{
  "hidden_size": 160,
  "norm": "rmsnorm",
  "norm_place": "pre",
  "rope_fraction": 0.25,
  "tie_word_embeddings": false,
  "parallel_block": false,
  "init_std_up": 0.0355,
  "learning_rate": 0.0028,
  "lr_mult_o": 1.5,
  "lr_head": 0.00885,
  "decay_fraction": 0.638,
  "final_lr_fraction": 0.0,
  "doc_mask": true,
  "dataset": "wikipedia_en"
}
Each number is 128 + 24 x the weight over the matrix's rms, rounded and kept within 0 to 255. Layers, rows and columns count from 0. Numbers have three digits each.

# layer 9 MLP up, 320x160, rms 0.0727, rows 247-304, columns 0-79
096112132148119174115105117128135107122168122146094173129139149125115108114157137112154108091115108099149123117116151140174145147119087114099144129115107123132126104205133126112134139128162162124094090130103143099137088105105171093128137103
136130132115104155163144142153137080162175184109101152129107124090147130118143130108157169136105141137123138092118125125129132103101119114138104134115128127150115135094146117160130084139109123141130111131089160115101136168079101132125106147
087078132132162107125124186111171076124100098142139087114117077098098122139104107118138125108156117137156109159103137104076071126121156104103107155128133132113114154141127129159109139131106126142126161121120053162152144164105148138144123084
132127137155109145112128120123087144086151124113154145105090120094150091139137111167104133078158098145088141134102095106156142113148135085119135135127148098125077137133129164112125175105119118111145129144143144117100101138101128126101127133
136117162117109094118108148115127120118124149124115146135133155156129167117125095115144085068142108150120107141134137126077127076180130156116099080083120132162111130131117108169148133142095121107148119136138118164157140133146139131168127115
117119125106157152154134133146174154129119164119113136151089140090166124145120134131128122160136140128125157083158115109180153152112125089116147146146152124132129120112136109142124160130118132127092105100120136124164120142108129118104141102
141141106126112140087142129140146147160154131114123125130122113149106126107149088122125123128155140125145155121105141128131157116107171123124096155163100073094132105121118129119137146122136140104155138126152133130198104136129162130103087122
145156123166121135169083117085138107140143144124093129125068164168127088159146118152125141130119110078121088094083089116121132113154142168153146128124160073136058132123193147113138088102103102133154118127110135106125082142105143104117168120
105124121127161079104122138129098090114099147089140150139159115155161118138127092092186144128151168131153159098147141158133163129154121132133070133141110115135104091147148130157144142110143116129170105111108126143127153075117126128165112126
111107144133152135116134136125137144157131135093131176140136138112107119158142138113133141120139158150127144079152107113126119140110099114113086139087137095129148130139120108174155117114160146138172147088151132146124139137136111146099127109
108109164141134141114142137172151135112122103142097054125116147136147100107126141139145096124115134140112129097100149089111128145153160115170200123113128131092100109100117112119133166110156130138113090091136170140159076107176084104151156158
095138149093147139158151168151105151112112111117071117139090157088123121137117124140139121172141153136112159137179130131101144158122127153139083114145114112140146099122131128162130123142115101127143139138142130090124072147155110143136128125
094132099159101114122138106117135122134105084089155168083142135169145090122122145123144108111108126128182121139143156083079143136126097094185122165121151113118148140144132179155135115139147110147097105085170132122147101123138123085116132120
109132137135126129156189147131142129109138093151138091129099117138095112121135120154130149084101095137108095123069151150127125125140116170098108171125104135146160150103122131122164115135113141128137149106157184138077111127134079128117101153
129118117131169106139143130122128129128148185135155171143095145125145146159149137150106108117186168145100124169125104121081140088119121104150142131126108108114179117144163104127151130151121111131098129149083094133128189125129161112128119122
090108136106122129144093100126128166150148133095074101110113131166109103108132135136147154096117128126117084110116133184118144113106138098136163129102126103123144113118109099102116122142134143099075115146175112127163091144109138145112094132
177156122131137191113153148101149147137118179174158088119132147140105146099095139153120141141153114161113151089128116094158107072150143144123123118112116116137154154137170155149140119112112143150104143133098142131116135120082075117098122105
155109120171116126163133076087138114137102089125170161137088129142146131112130118070113115144129111116103108109132118124133152142164113132132163158111112112143138105127079137120148094122116134121097142115141150165135116124152157136116111073
119127163137106167102172135120130173105138123103168110135167123169092077128172109124122104138147169107135126121118110107101141130138091107145117168097081139158128147124115115127097142179150127147119088152151142113129135174112105161122115143
115153143162175116148143077172167088076126107105176109146142101145144134149101115165101111119149111175142144097091120122119156115162127123134119168111173126144099099116114143108087127109111094140142131115117138114127166131139103102151129128
164132148105114136163177148122139097124112095170114112115098137131141146125094130121111105148100177120106140128086162140150162153118134080139116121087138120074119136140127093122112106153137147171124143131111141135132160159154120093114110114
106125073137117064125119144168142160173121142116119099137132162092148139165120126136111168128136111132155150160141175148136126142156102117141105124143128131131118148116122119133088151101136100117111123120122137141114149101107120142146101113
092101159172101149154120157123128112144099149117135175127147120152112135111125134169109081110132130148092164118149166110128151181085163124101164153142149081167140147127157098104152119113124166169089138146155122129095170165113122154137101085
152147122165074146145105141153143173134086177090150150096163134201144114161111153131100106084149156094157161150149126147094125117142075156136095128141079091129124165146157151140153132104118155153113174146105124103121171089123105094150110108
161125137148163120113125153150130137127138145161156168116113150148110143118110128105152130120148121054182115152133160151140112086158133068104156110154135126158088137098163115139192128186150144148106166110103108111134145131121132129120125155
112117161160132100111123127153176106149108135110134139082136154147084130149112129132119088147130103123161117124115137127124127145108153145138113131117122135107123135129109102121128141110099129120114133140158100100098125098143125177090102183
113140074146145134140115114118123149120144109121123129176119136114106096155090162143137110085131126106107126066137122138139143182150091108147085141093118141142107141158106149115079129094101099161109131123173122107134129165126155116145133180
124127153145130157124086119101129136119166118116170123092118101126159151104114134154091133125136118123139110147106087110153109158120081164103096089125129164100120067115144116109084115140161119110102134129150114174162132149172108117109124124
132120082115124118183099081167124126138100143158114131131120114123147142142122133114120107139122152167119111133097069116129153136105138066160092142158165103143115095171114088124147118161142165162102147098076144155172171164127130133140120121
154143129134157124144125121115144128105113119148108124139135127179141120121164104123050133142172124163120110111166115120129134075164101139135118128134117074076147115159134131172147079127123141088119151145139125179125129098141130143127158102
172146132094103109146127174146135090093113076099117125166118142097146107149108127160118132100127066143096127078126144128163160118132170121150183131102184102121134153162129125136175106156133118152099110161105125133112134140143166151148141188
103167111085092129128119169121122129121126144126131097118175131134108102117103121120129123114127186137119128142095190101067149119152138141131154157140123149098145132114137169136129112116130125088139129123106150101090138134146134126126120114
071079119106138089107129116134122139180155107110128116112193139133093151116081144128122145129126127152154123105163134150117101181142120119107152104151099110116126099159139133121124134135111136110134131108146109128075172177131119094139128173
065173119127163101133180175105131146119091123156143104163114106186130164150102139153129133077109136149136166084143114122130114131117135096136119089142119120101122128140111085141099106174144150110130176156128181091143125125154137132145114144
132105093160104115155116106111097133084111093127102124142119187112120119125151155106112133131122112141135164107170158085114109139129185127116095136114140134142089137136069117146124096164138120147130150138159101159139107121130138138166158129
124164115093128103129102164119104123161150130105123135085149147128117112074160103156196137107147137083135159123129093163098131108097144148116109075154155119148129166137128110131127130119096116118163107136109105129148101098121128119168163129
148150163131114151125150161119164111107177118118151130101123122103154136085106150114109152136143141136141150161144099136129163154115077127124107144145166143134135107117152130159144132117074115094116111108163152137163170112116116156135136080
172119114186127112128100093141111132112089121124170139129143120113141095152132125135106107150137118145100133118180141121169119119130126116126170154126118152091101157114181116167165107107106133125135141187094120110116141163129111135068122107
130176135161112133100157183134110138149135115133128120165113118156105134114149084106137153146115107160101141109132132085157106139175126154143088120112156117106176123102112109141130157157133111144113155106152105144148137135102129139100109127
122110134165152103118141127170112148177078107080132125137115108078117080148123100092124099150079100142142055139128145098118137121139119115139101129138123122162114152145140140116125126107140131148121158141116148123135136105045146123150129142
140152124139125160115138133153124145125104159148180144107121107156107107104168136109065109139136122132149127134151120150111110132120109148096141110088084122150164112144125125129174147148136118187137088135162126120160118130149115113113085111
113169108101108193132140131108135142122141108127152172166109142144147139120114144146136173085100138101135101166097145120110119121095108146094149165146129099140140134138140133114111111115185153145099118065127146112081115118141125113098141136
115119127109153158135156163148117113086194132132130176119141089148095161154119149134117158132157134101106154142110117092140111096099188105134128130158118151134128150138178098151189103165131111137124112138141124130134134105110156132136098135
146136138114131127103142161138125084152156162138148169131154136146121123139113162099133110143134154114139118108159147101147114155098124133141107153127114140110085086097129124099100139109060113153102080131092130148121128110125113165079157111
103143149135113087118159109157130121177109159158157134157166135126126118095130165124090105173122089146114168122088110121185154138141126119126121167123169141155178113122140119136113100146137084144076123114125120146124166141108144143096120126
084093133167128118171151119124111109088115162134070155100126131084100131132135130177145169094095151147166085142126169138112126167144189157118083143105141153161114133149097126132132148140138116148123122143150094105108116155086116091128140144
160115130128088122129134098155124119118115141110142112130138114106173148124112148118115119134145109115131128160139094141148117094152154117109110100081166139126146115175095112109143147112165146121121154121131131129093095090171127136168109163
104090168113120093136112117147072118126127114149104131135134109113142106130131132137095162194120131106126168122117122141116178146093114123166102155157115134126128071142115072116120127171120132168146127102092154136159136112087176134126129146
157096100129153161173139150129118108119144139140136136129077136128118204051137118156172132111119164137143066094115133087176128168128121134121144151119114142139113131118127128131096080150112099156129166103118086113113093099159102164166120146
100112122125112152087049165099137126183070112141137109156104130100111117150163130121117139129171120122103106146114099120137108155121146130131142128115163114115141122078147157133172156118155132117143138140119116111161139119141146116114144123
101119116137158112103173133102148122090090112125133154134103103130116165137128092126152112121126124100110068161136093135165138163117140095154086150150111180106154156173132124148139150110110108101169139167138159146119139173137163141168134139
156076168150147163138140162159150144099136128128156120130149139121138100082173153134121152100132127096112108124107133144100178141136167129144111101128140135139111122117147102131141125100104134131122154110138150134108100151128128121089108147
091130124128110176110132099135119109148114107149131129110167154151158107148124139107117178096131145123146143143128115122164128112109140181136142128097136133149146104087124103138111108122130115138129108059136163105141125178120117123113097156
133168164122117162099167131124147139113112117159069149131080174148171105141106149127147184109104143114143127150158133108148134139143154126143138136129136097138129091122134113133137124161140137153126092141140110111097113113105125146131150137
158124173098094127135121127133132096156118144186108132125112162167144122121117128070090156114143133102135077148081158131099137112116117124143098116140145149141106165152142134157114119131139093126126146128144122146097173120119093079128115172
125120103139122171154099112107114110151135156161150111140201142104133127114138164092154149106168136111126152128108133154157122140102110138172139141162147103099116093136176091149129131125096159159112117146153109086146114072165097101148126125
126148081137133113177102129131134153141185091108153118141120121124173143152146093126160146121106135130139143105134126107160118135105094129084104110090145076156080118123154138108079110104120110166120131131138163117106151081128139116144189171
126111159125145139141122146091153094149154141182106122126097165100104131135121131131132187137128113109105124140122089144117103114131127115118192082124118136132140138094118123158132101173107153136144090156110121099139102112133145109124150147
# layer 9 MLP down (transposed), 320x160, rms 0.101, rows 247-304, columns 0-79
080082073102091136151128099143121141152140139108098098094130086126135124103142158153125108072117143141144094129092139123167164145107120121149124092062128134126087079106165096106114112095144152177137129134140104139156107142112138107146157127
117128132131122154137111122138102177114142139140120112162109081135112141110129113138151123090146144150139124121176117111115149126126131131130179105118163136098150157169137183078162116152131128126135152137140173115127079139090136112108122137
107128149145120106154179152097144124132149127119121143162133184109120181101155117178172160115150120136135113111146119116130123141126140130122122119164155148149098147119156078135140160104083130155110143084125086145161126157131158158143138139
115171153144094123114111114144141136139169143129100115143110148082138094166143121126129156114120130134116122142109112119144173127151139100141122166107152113118152116145140103131131174106098122117143111103114117113136132106137129124152085128
087121135125134106141122155137121144105112152134148135139138110096141121132128132138128125123175156152142116138126119081130128114129126098138162109150152080139131114112136108132097101094163109244110089140140088133108149156127111126115172122
106179172117132141129098082150115171153170126109138184132098097108113122126171134135154137144147123118127093104146130119105157167109087125145099161126147096125127131091154146137110130133136112103160138152119165102131107158128124154155120119
139168151157103147077151115141129125149153151139147126135141129104138163132126141143134157109118139108128130117121138116177141075104132112162151155122109071151137126141116175120143102172153129150153122114138171134194132112168144125101105112
147146118191146135126075159106113088150167161121142151091098138102162124100135116144107130104149194093144140107140108126088134141134137099117097132123147136161103117144120098127150145119106117104121130124141126158099097153134057155093123101
128114140139131107163127096161080133142101143081103148133127126134144153129170091159160124123098115163117132124130150126130085114112132092125152077169122107177121138144118126103125113122144137136127130126168119120156101142115123103157137127
109132116120123129143118151141128113156176098185148135109074105152089113125178142109159137140105107115136153143110127146102097152089144132122139096125163135087099169127138131095143145083159137148112136158134094168135145139144106152106122130
140116091144148158098176125163110151088127169125150116149134160094139150164135138145151113105141137163139119135146121131111116152138153127107119128172150171103109118120132123146121161115134115136112145109094121120099117145134144141135103179
159105120125119087138121135132127142110128159137157158148143108133166129134099119107123169121094155128130119117090146146105151120139124135113146154116159127142137158113142116121128118132186100117108128125177159129139142087134105110138119146
085074152137124128130124099117107138076141149086147139104096118140187119113115129135125113146138086103152114121151118124139101136165103135140137135132133134129115111126136109181120124117143102162091077121145146169118102131108113117177141134
110072170134164114090153129124124097135156098143125126156118149132149089115127106151136147116132104106101156121118101150146119134169117128127095118166151108129149143128154132154114145111096129167104144108115101092143113159152114131163141091
125154088105116093118127133122128200102128116107091105127144150164171125092140142133102126131143103111137103157097143133152143128089089139130125120139113129133143098147090105120104067144117107158093144114115096141100149123126119119126147109
150142140176124115083110111099124112109153129107109135102125143132101106108132088096129132119144135073106142114120102107131168111162123099132131107144140128178117108119117095099157111130147148077106072148127109128160104101080141082100123098
141136124116101088150102103106095111139110093154108135129166122105168139128132123147134108131153109105172156064147134126117102113125151139142104106122164102130120074171154129137192138109153162127113123119082133173156107131090152122104116142
094153099134167160105151141158136149117071123156111131090107115114092119132126117167127150124136141112115129114118125126169135171099121178141065122113157141124160108118161105141127128137140100157124115135114156113094115175052125138130107130
118136094169157127139118097168161089112178140086102125070155173162133095144119105121128178111109112133097124103126117109080175143128121123133126123120120120120149166126170152116115108115170118176148135118152074105104093130132150154118119156
092104145127090138148086104139137188071115115135169111117115205161107139131115160123151141110146129125113135126111083137102125110173133120134104120092117159175127085115104130154107144102103108108124136143176147097128130149101138105115137139
153130150187132153123167104154176110132107108129080109100157154120150164114111120120122115108149125103148105097110114130141139112145142106130134142102134151135126120111139126148134170141116087103121131118113116138134149135143163166130112116
150165115146117161197148133114127175163115127102135120120115138114108106134094130102160120145104113137150078129124127103157107107110181151169176147143145095143111120112132139115110116135150072138121104142151139131100108116105098090167099130
133093136129143147125130115141120114103172156097133161190108144209140113128119140121176124087147112128130146133117125170111125137110103086139134124139083096110109145164142133151098136122136141131080155086171124153114086126124118053148123113
119127162157103159151084178121088124095178119098160143200080105173149122124124115116199142128105138135120150137131148119114116125144117100106106113120119119150094138137089167122134153100166124114107103136123167087094155099101095111134191153
137118111118144103153097106109143140132158160137112117156133100114137162162131160134089065146133122177134132150149128169135111095119201148152159150120122097142114157095163156146143140095130098137126088137156112123118102110116171103158139173
096144147103121158123127142123128154108110101158147120166142133119112120104099149131139149104116115131075128143091138105184147137158101163086132120079132136142129146145132136098143140145116119158123166161131119117140130096107114126121109121
118106106139167131097134132142151146147164139163120103126111142100123107121131129109137109114161123152110120135122133102119114111115134150104151152139097158144117108152141132091143129119106137111122134113137139141133133139145152117133097135
138116112133096114100148101120067102149183113136120155108136119184118111147149139117106199129150122121112110097060164114114147103135117129121152127115138163097112131115153110074104118061127108181102116113169128128135132113126129170133174131
128130119106150139173127116182106150117123135138103110132166140129143111141085137144152173102155134110103119090166162141151137110145130122150078128168136121109165142141158109145164132148163164134150133081102116125101119158118162135138083144
142115130104086122093138127117136147141156105118133129098129131163076074071076138152127128110121153169123143117181115120141104091141116132143107124113160111090153137114116164118145140124136087185130093111130122131101108123152140147121145059
091139121125186110158153049139184125165078163119111131103126142152091141119156153124153071121135134158123142115122056095134137164157118100135128166138107149137146129117153075148115155128113096090146118167108161113135104146126115152109177080
094116128154117127097188098128124150153120154133132109117176143093137130133142126137133119138144129087146162126121107101127149121152101108146123126081139097082128128127165127122110147106167125142106108094129152116143118154098147158137108108
161145158109119093084109117128160119145133115175117158114109122131137155120118082098133104145121112140124115118093122110094110134086133110117112162134127151160123136115106124086099117148139099139135145136152151134125088098139155140131120152
096106142113116145111144134154146142112114142131137074121114141143165122141175164072090127128119118173118115103133101104118115155133117157132164096173122102146101114100106118077074172134180140082161154136102134125147138105133117160104130126
107165121139121120150131102126147145097161120113118137116158157112109134080142126155122108089096123134110130079128109103126114104120128140100139110135141167134111161143085131160113167106138139121151153125106134162162120132105143118103168123
151139108127105193113127105135146123149128135157121117122111121141152096165133124133123150139102138140148160127123110134169144095117140162094096148134137166149103161104138088146128144152132060071188151155103163118118140175165091130115115119
105119127173178113163127107126136140180129124127145100135136108085125123103153138166146106077119112130093121143139143083164143115075119162099143116126145095113124103182104139114144124153154143088139118131122090150120161159121133121124102097
121121147128158144070145099157106150113151132149106156124123153140105132111087148143150148119168118100138126139093148109128100124168086100151131109072110125143111122092139168123114123118147150142149122139171117124121106145131167111161145190
108136118145142107170133113157100108125081177146188093143119122095188136182130111144157089109130090154165148079106109166133111085114070138111147105173132137131118114082077138114131151117079159124101136181126169138102117161113140097114121107
126147088121130125100132119141131114148145124180114125156089142084110091101119160092110149118183097143091148123117104128132130113134080114129159117130112112167094132084088149119122119108129146153157129107133111088126144127139147155111152120
141146101125153153093108092097141146148145132110099130127150150138134119154129128126139118165124142129143125119104144103069112122077135147134116144135132095108099157145176128088123119092165104074114117146103129089169143125140120118117181159
103136170083089149128148130141157152115138138137135177133098142166120132155125118118183164110119123114156095140131131167109089118101147121122156123118123107154136136131149146062142162109101134096143153117136115122092105136158151161127103151
121137104119114135118109090092151104130098131119136145130154118137167119131124151102087122158115124108117120146091090113121121139118141099137105157140109144119119205152122078115128116089079132122093112093118133163162107101137175121128075133
154165081135115130108150097101149130125182108171108141112135130103109149147122103139146146115121142113115110105114102088128091164150132115147135139062167128113117095167123119102128126109173144085163117076132087100099147105129117124156133075
098118125112127136121126123124175120101157105132153115114173104090093134126090147122130118125136154147095141152139108177136125128163120129123118110147092126115096097148119110098123142085117060127123104081132143146076138139142117141117074098
103142156096137143059138108152171141141125135184108139143122125147111122116145118142139158133088142144125088182102115138199074144140121112118109171134118144126122111141128119153138144123122142136098121092115138114134127143131097084145107136
109136155176149104143144147141121111116097142129184103152117116086150095135145126150111127107142139136101134166154110156103114113036138114169094144156155131167115142114121119108149123171107148180132108165147101149087115111140091148124123119
172118117179074107098139097112107102165121144065138098128125119110117171142107195145167125099112125117143076148078114129107120060163169122135119140113109122165102142134182114156089101151123149157132125168127150116103154153166148153136142170
120116146145102138166125134145131118109134114112139121140098147154144093160131115122152155108139116139113138134128148136112123188153146151124134141100140130118142126146094121174161151114131148070180130119147141130094105098162102155116075157
124103132113131117131079121191173141107132143124137119131098114102090133095076090120152086129119116098132127122120134109108138160091118156176130109153115158131121122169102124171161107136139134083118113160155186131130146133177144127158131135
142185100112155136099131131130123089140172097090125121132135112136159173140131142110097092139145124155142147097138125158147135096177094153164106125115106146098137105133109124100136128090153144052142141095185134124141139134137148126152158131
095157154148104106138169149133139107121142134148110113116153104139154154111077125098129109102125133109151117130103163137137113088092104144110136166150110120114138092172096084157150153091092128142207137102137135153114088132095129143179151122
127121129139137115142134116142132120128130129140118117126086133098127136137082128135126086093113085115122171124100168102138128117117113110089147143148115149116108139151145134113166100151109146099140173132115084094130141073122120108096144165
147124132111149126115081100126110113070148181109122141127139130141109106122163150153129112129110161124135111162148122160111141115118085164069134097086202146116126079157148168155091103105127140118086104154171120157125112144113150136088134121
095111139128152174114106130163143148155135149153072104105139135101112114111125121157148173118086174124127085102127090154154165129140114175134113108142152137125121145167104129092164142175131158174128097118111112113127129129125122110124135169
113165144142117110144176092136106086153141111157118159151121091130156184141153137145115156118133104122104161087107147114135178160148124144102116113130123127125101075113184076128113074113148100139176125111123183129116116131128126176108155112
123115110154173111132150148113150134110104120157136082128130101143107125148099114060117161153110147114142102136122108103142110120141106103118100144078152126116139183130123176111107109102124089169127109145152162117129173152172108129150192138
109133142127163139112137160109126122115178107104149102134158141123085144142127118146133109134115114083171120111126113131151153159159116133113150149129119186115112163106127091153147116126147101147150144141151132135088149120109077107106149119
# layer 9 MLP gate, 320x160, rms 0.0724, rows 248-304, columns 0-79
144134148113099161129145117096099139142159111145142108142136134128127136130125101106150167145144144143131137087098136116178171086092152144121128146130138117141116168119124132111088126106111099166108107127119103078137141141161134138140137119
164144126071157134141111147162099156119092142140180102160135074096138112090129143134159141134098110139107143133142154145110172102129118131179119158174097157094091156143191133108133113118148140133133104145119131120092164173098108113129140104
130152129123093148151131108079120170127112123128160137153140078141131142129121141149056151133147102132113118123139121156067092157155105113131144156139147145135116145130143165122058154136144120121127129113147131144141136092088126106161156111
079147146107114104184147097143132160108104135165113137148136146130126119177132110151166114132096121084126096132135116129145099096098105144138105101119126149142106133167144103121106157111126112114134117155119100141139093149136095100111132120
100118127100088083136163117173147142136148138106148087119171132149072150098113108152123118116140179145101133148106123125126162147183165094146115127162123156124098106130108113156116095116106114124120173101145166173113162114154146105132090100
134158132119138108073164123132144124101148133107104127126120118130131127124097142150140125126097143177109117145125170107120161121134123129126125109185127127139138147166128110123114153108154123180123130147111087102115124111109139122116135097
153119102142086129089121113132108175094136128098116115119143107133161108119139125107125128099125123119127133171140142094108135140132114113150044123166130129134144113090132156109109135119155143155158171095101082131136148131156173107132117118
150138126113129098149145123134120166111116125110115111129136169068114108127085120127121105124151112092129101145107105101110155085131083142114075090128102125153081157034142095127088142128151096117099118149129177125148111152117135102109133074
085149170127172107075109108129135132139127125095141083113107090116123099126090135116113125117146092148138133119116125121146167141146094120121149122146116168104161117095100158134139119131133123089150150124116127137134101152127166155146125145
098139090098104139123119137124140144126155112118119112153151136113139130101170129104169118136131142103111132141191125117128103142133183102137115067125154130083146119183124129121132128174105119089168147082142139166138146139129075159107143137
134154146094149138125103158094119143125092141121125148122154141127145147114087127166119173150127139145128118119100139139106140165153120142134150142108120134126080097098111130141127108141107113131132116118108155136202112126136133118105125077
153093088112115159102122116125180146102121129130128093132147099108134123118124116142117157144118097146070065127097105118151103148105125141103129142130111150122113121138118149094122130172150138132132144128114130151116143164135133112137117109
144101124126155138135136115111127150123148147099108128148142139144102136131134133126102117127102131106127125127102133090102133114116091154106143127116119128132142083169071159112108072127136169130127097144104163139097154081124108126110134161
158108147121094147151106125184153095121113130123142120145083098135111135148122137099165109136108113106108124151141104126152121180115157147110107111120154113095067171116124152094176133137150111133119120114148121158141090122137154131144156118
127147124111139156155093132093115104105087149144107099135165119137122113090172105120101133150153140163072133126147120125099132132102146142165152128102175089083103104126125123132116152161147119137108145145168113123089143161146171111155140136
118146130137135102176114138137128126131138131161120105126154131105147129117126134101125080115178149115165119129135107173131114105162173126140135114114139124121118149124136133171082121132133130149130140131085121121122139146131141097106158164
139144170087137107128156094123134093062166136133114084155131127093141116070130139099111155147123148100095117115127161144117146123093142116101135144120123134111142149141130098148091171132165133118147149147117136133119142153118103171127129148
136135155140199154125114114123118145142106080094132166107128125101141100163124136126118164190125129139146148150127135151127143085141105114119158137122127126124093162118075184148125122103118097121152111143117151133080137104109132133121141126
128120113078131121142135136130114150149139153125136135097160140127127123053109141074118116134132149081156126144173105156174145151118115108103143119115133143091092123112152148100131136147100113103097105129142099059141165153139181116163177131
168131121109149135140105107142109084134162123148149113180152127151125155137161160115076151145185109182127176138177151144088164135094133160160172143110144140093128141127130149106140111131190141144116153088142110122160156112148147104121125125
134109129089117114100147157104145152144162154136070134109141150125137164096173113111097119155142165108100090116139102089114134137155140156153139123143102154111149110124133194124133162146138126151087147133151107102123152140141113139105140120
175129093101148140109150129145144118094101142119105078134135148145146151118133167127172119154138100129144139182149083114134090111120180116102100154140156165116119101119134124081146125082137120112088096084124109112143075151136137145136129123
117142156132127149176166124150091093145124119117137153082141136122158155117157115115131146129101128169164135141117115132093154127124142133143099106155140140160168146132137127117135113110111143139125143149102138139169114134151094137107137149
146127088171109130120115141086131145138115115130128132134147165137099139127114129137104142144134075141120173155093119106113117141118110120154094149101084079128143135144203124128154144113137084120171126122134123115100110116154152050104154149
179103097119116156159125141143094117114125129141129124115091095134133105125141138128116134141108143144135101126135117154118146143126152137137116149111098133112104144099092143135129129125117139155163090119104115152134178139104124135122154091
176140115121088126129169130143151127138110121077095150140111125140145123116150136126119148124128108056130120134127179126140100092113120161140158101124110141069127145100154125097122151140103095123134126118114140148156163139146116123167181110
119149125123103123115131136118125108157093123156170122156146098108115133119065159167137114139135125117078109132140135165114134115122131141151120114119076129117128143179145086131140112121052086119126178132114113097105093141137105112127151112
114166122092123104103157153137123115131095152135108112099138120112102119143148097131133151152123113140091087156120121121125133121093131151124129076080128129153106093142137146160126101130143153153157140119135054141144136126190125115092155143
141158118111167134151111151124098110174112114150143094198112121072132155097190119154144116172153133118109131158107160148114149105135148103084108133177133099117131148100160109175119123133161119156165104160089104095115136112104099070128144097
085122126113160125101126063147121111137107127132115146128183140081149094131105149098110069165086184173147125137102113101159159171115080158094141151115160114108124147087129132126110109111124106188126131135123134149141143133075134097190150134
154164153101069140117111146088114178105091107085113117126134110142102148131150104165103097129113122168153100108100119147131130129137121135088131124135112140149123151130110147086105106120147117146100128103116156105137141125205101133109121164
130112149137140166099095122164133153130114151112146175092151146162132159105116150102134172196125139096113159086146129102162143116116150152103106116131117081152085152144131139132127150116084150116129079125116139119100109120139177134081144157
094123126091116176110106104156121108132077071115098172152182108121132127080158126173116084132150142184132116106115098094137096131109144132096112119123116124102146142131143113170123114096100104151142164160141081172082094127163086136083109108
163156097160107102123112143110111094162174110096170129136159153117112115113144124133121134183122124130103130137176138101168101112137125156086140123126095095135109129156096117125113129157122117137120115117123110116114153142169116119103155153
097102114130127088095120144126145146123120134152139139117123157173130136106143153160141119104127147096109101176112104152131128101138155120151118097202122110146126105149124108120166117117116150125140164086120097092101096106127170113155138132
105082118114153127099143150118095148078153154124124119127107123082127140166171127088116131101134110126173146074134136133115132165100134139131117121141134171063126133139162136122143149112100098113165114110117180102151115154143082157180127128
145100096138131089126119094176114110139139136148101131124140180097151144103153114115179121129112139129144104190139111088102108122138140109172146072122124156100167122166131172114164163116141119113139116127143107111124087085170138127131134142
162127147146157112114106142144101102170122129087175161129142110139132143127172138085137154135148147172174114134089141115153124135124111121111144121179163158112129104114096095137108100110112159107133156135095118107169155145090081138148152134
111134168107096145147082123164097155133092101071111110151098108118120157130148137144113152187086142139111141128123149180092146195146106075157103125137132121149152114128139151182142177103145145116146134174116118132125095134133087145107164123
142149130120148116143144150173143123097145098073143101143154140098143141110115155114121186167118114129132112124116138147139132150110101115172111113107134139144144115155109159147146107108117126163146130130151121128139160162126107086124141112
134126105155119124109141166100113121164131151113133079126149158071148107137147185145123125162124153082102158133148156124118170162134114107129116102079113121069116142116123137146143128129103102105124118129140099126162169151137157107091101096
133095108141158170156132135126107114156103173151145140120140128132120123090124137133156128147132149134131106170134157100124143170124083106134122139130187068118138168124105114126112097172131135142092114119114145134161138173131118131132078147
126116084124122105151084095149161137149145126115136082117147136134163155141139151082092132148159151173117100148160120142144190135153152138090180147172098160127106098116170136103130141140113147142132138134124159096160144133129164135143148090
135127144119121111112152127105144130102121111122168119118146182072135134084125129133088122118108128109091109116108105131138125122164146147100103159183091117070154129145096118141154144118142106134090150145152131139113150126137117174124131131
171114104098140169119110121111143178137136135104176138161136125125132110132090135112100095093201096153101110119088106118135124134153125086071131111155095087128132090189109153116113136132124110144136134127143177158117119089145076094129101157
096135167113155141123071106098109142145130095107120148116102169144136093132173082130133151141100138132165112139133132093163120107161073117137107123145157142135143132144087105153075118141160135173135135100132140109085132150107108147106102142
127100124113132111146115138187145124122116073115123140155164110133134149097118119108091130146129168091175141107160120108110121113179132103149135129147172136057125122126113123118132132137119142110120127113108131115124116128149181146148134093
104095151115143126148130117101146130126126124145130083156108115122148174120102159093150082182122163089134069180168144084101104116135123112154101129139171137106116194109148135151134098123114147125096117113090122114123127169106139112181130103
132128144091147112152076189121147130095126093137132136151149145122104152096136127136153133142133142161110106185127115141122152154100092128115089121127108135111113158089147066102144119129126192151138139140154119108134097138156117112105163102
146098126124121136092133158115090140064135116150141108136107122152138117090103118133113165120118134141101151120118086093126132147134131086114089110115146133139103146105153142089106140116112152096112119146084155149140106120174110146152175170
140136166125101172146104107110116132110096121132155132120105138139109141101104152125128121101123120154105142124152147101139134118144126122130129115136126115149094134161117108130151101113144122141127150106181127127123090123127114139141138085
135113163113145121167134143122116138113099133110153140155151133115130150168096163119128150141123170144078141094137103135151144167154152142109085130098139169136171148081161141126148173120132149120157124102078145155124075138119122138116092059
148146132125103141161139077126167110119109143128145092150134092162130144149109119122133115126139125167115117113125147110162153114130138089096120139140084099143104101148119121143110138128108128130098167142154114093132168140142100115104126116
112130126096148110157122114098074079138119108136162164124133142133172136125107150099146159117159123136112105126138129100106127144125098148161096126133127158150173174166141067127094112146188138099131096074120088140155113139115143118114156171
150103115099143158167167090152121141100128122126096104102157085119113129151124081101094129135140147081112115143134097125109064175090129158145126150150129136104101147087121109141145213127093174130112138167105121102132153113071125139115141106
170112134082158108136136141133158124093096096149126160175114097154120125096125132125134174122130113117117127147106142106142121138100160101100118123151114110103091163119121136148143111145116140156115165107115158101124113134152143127125149136
164129142088120160164136095125115186108104138136119073146136165129123120107132136129132135111167153161151115111120134104128169169144146159105116148137148146144096130046090088148176160183124114140126157159131118112132140145168116130144130165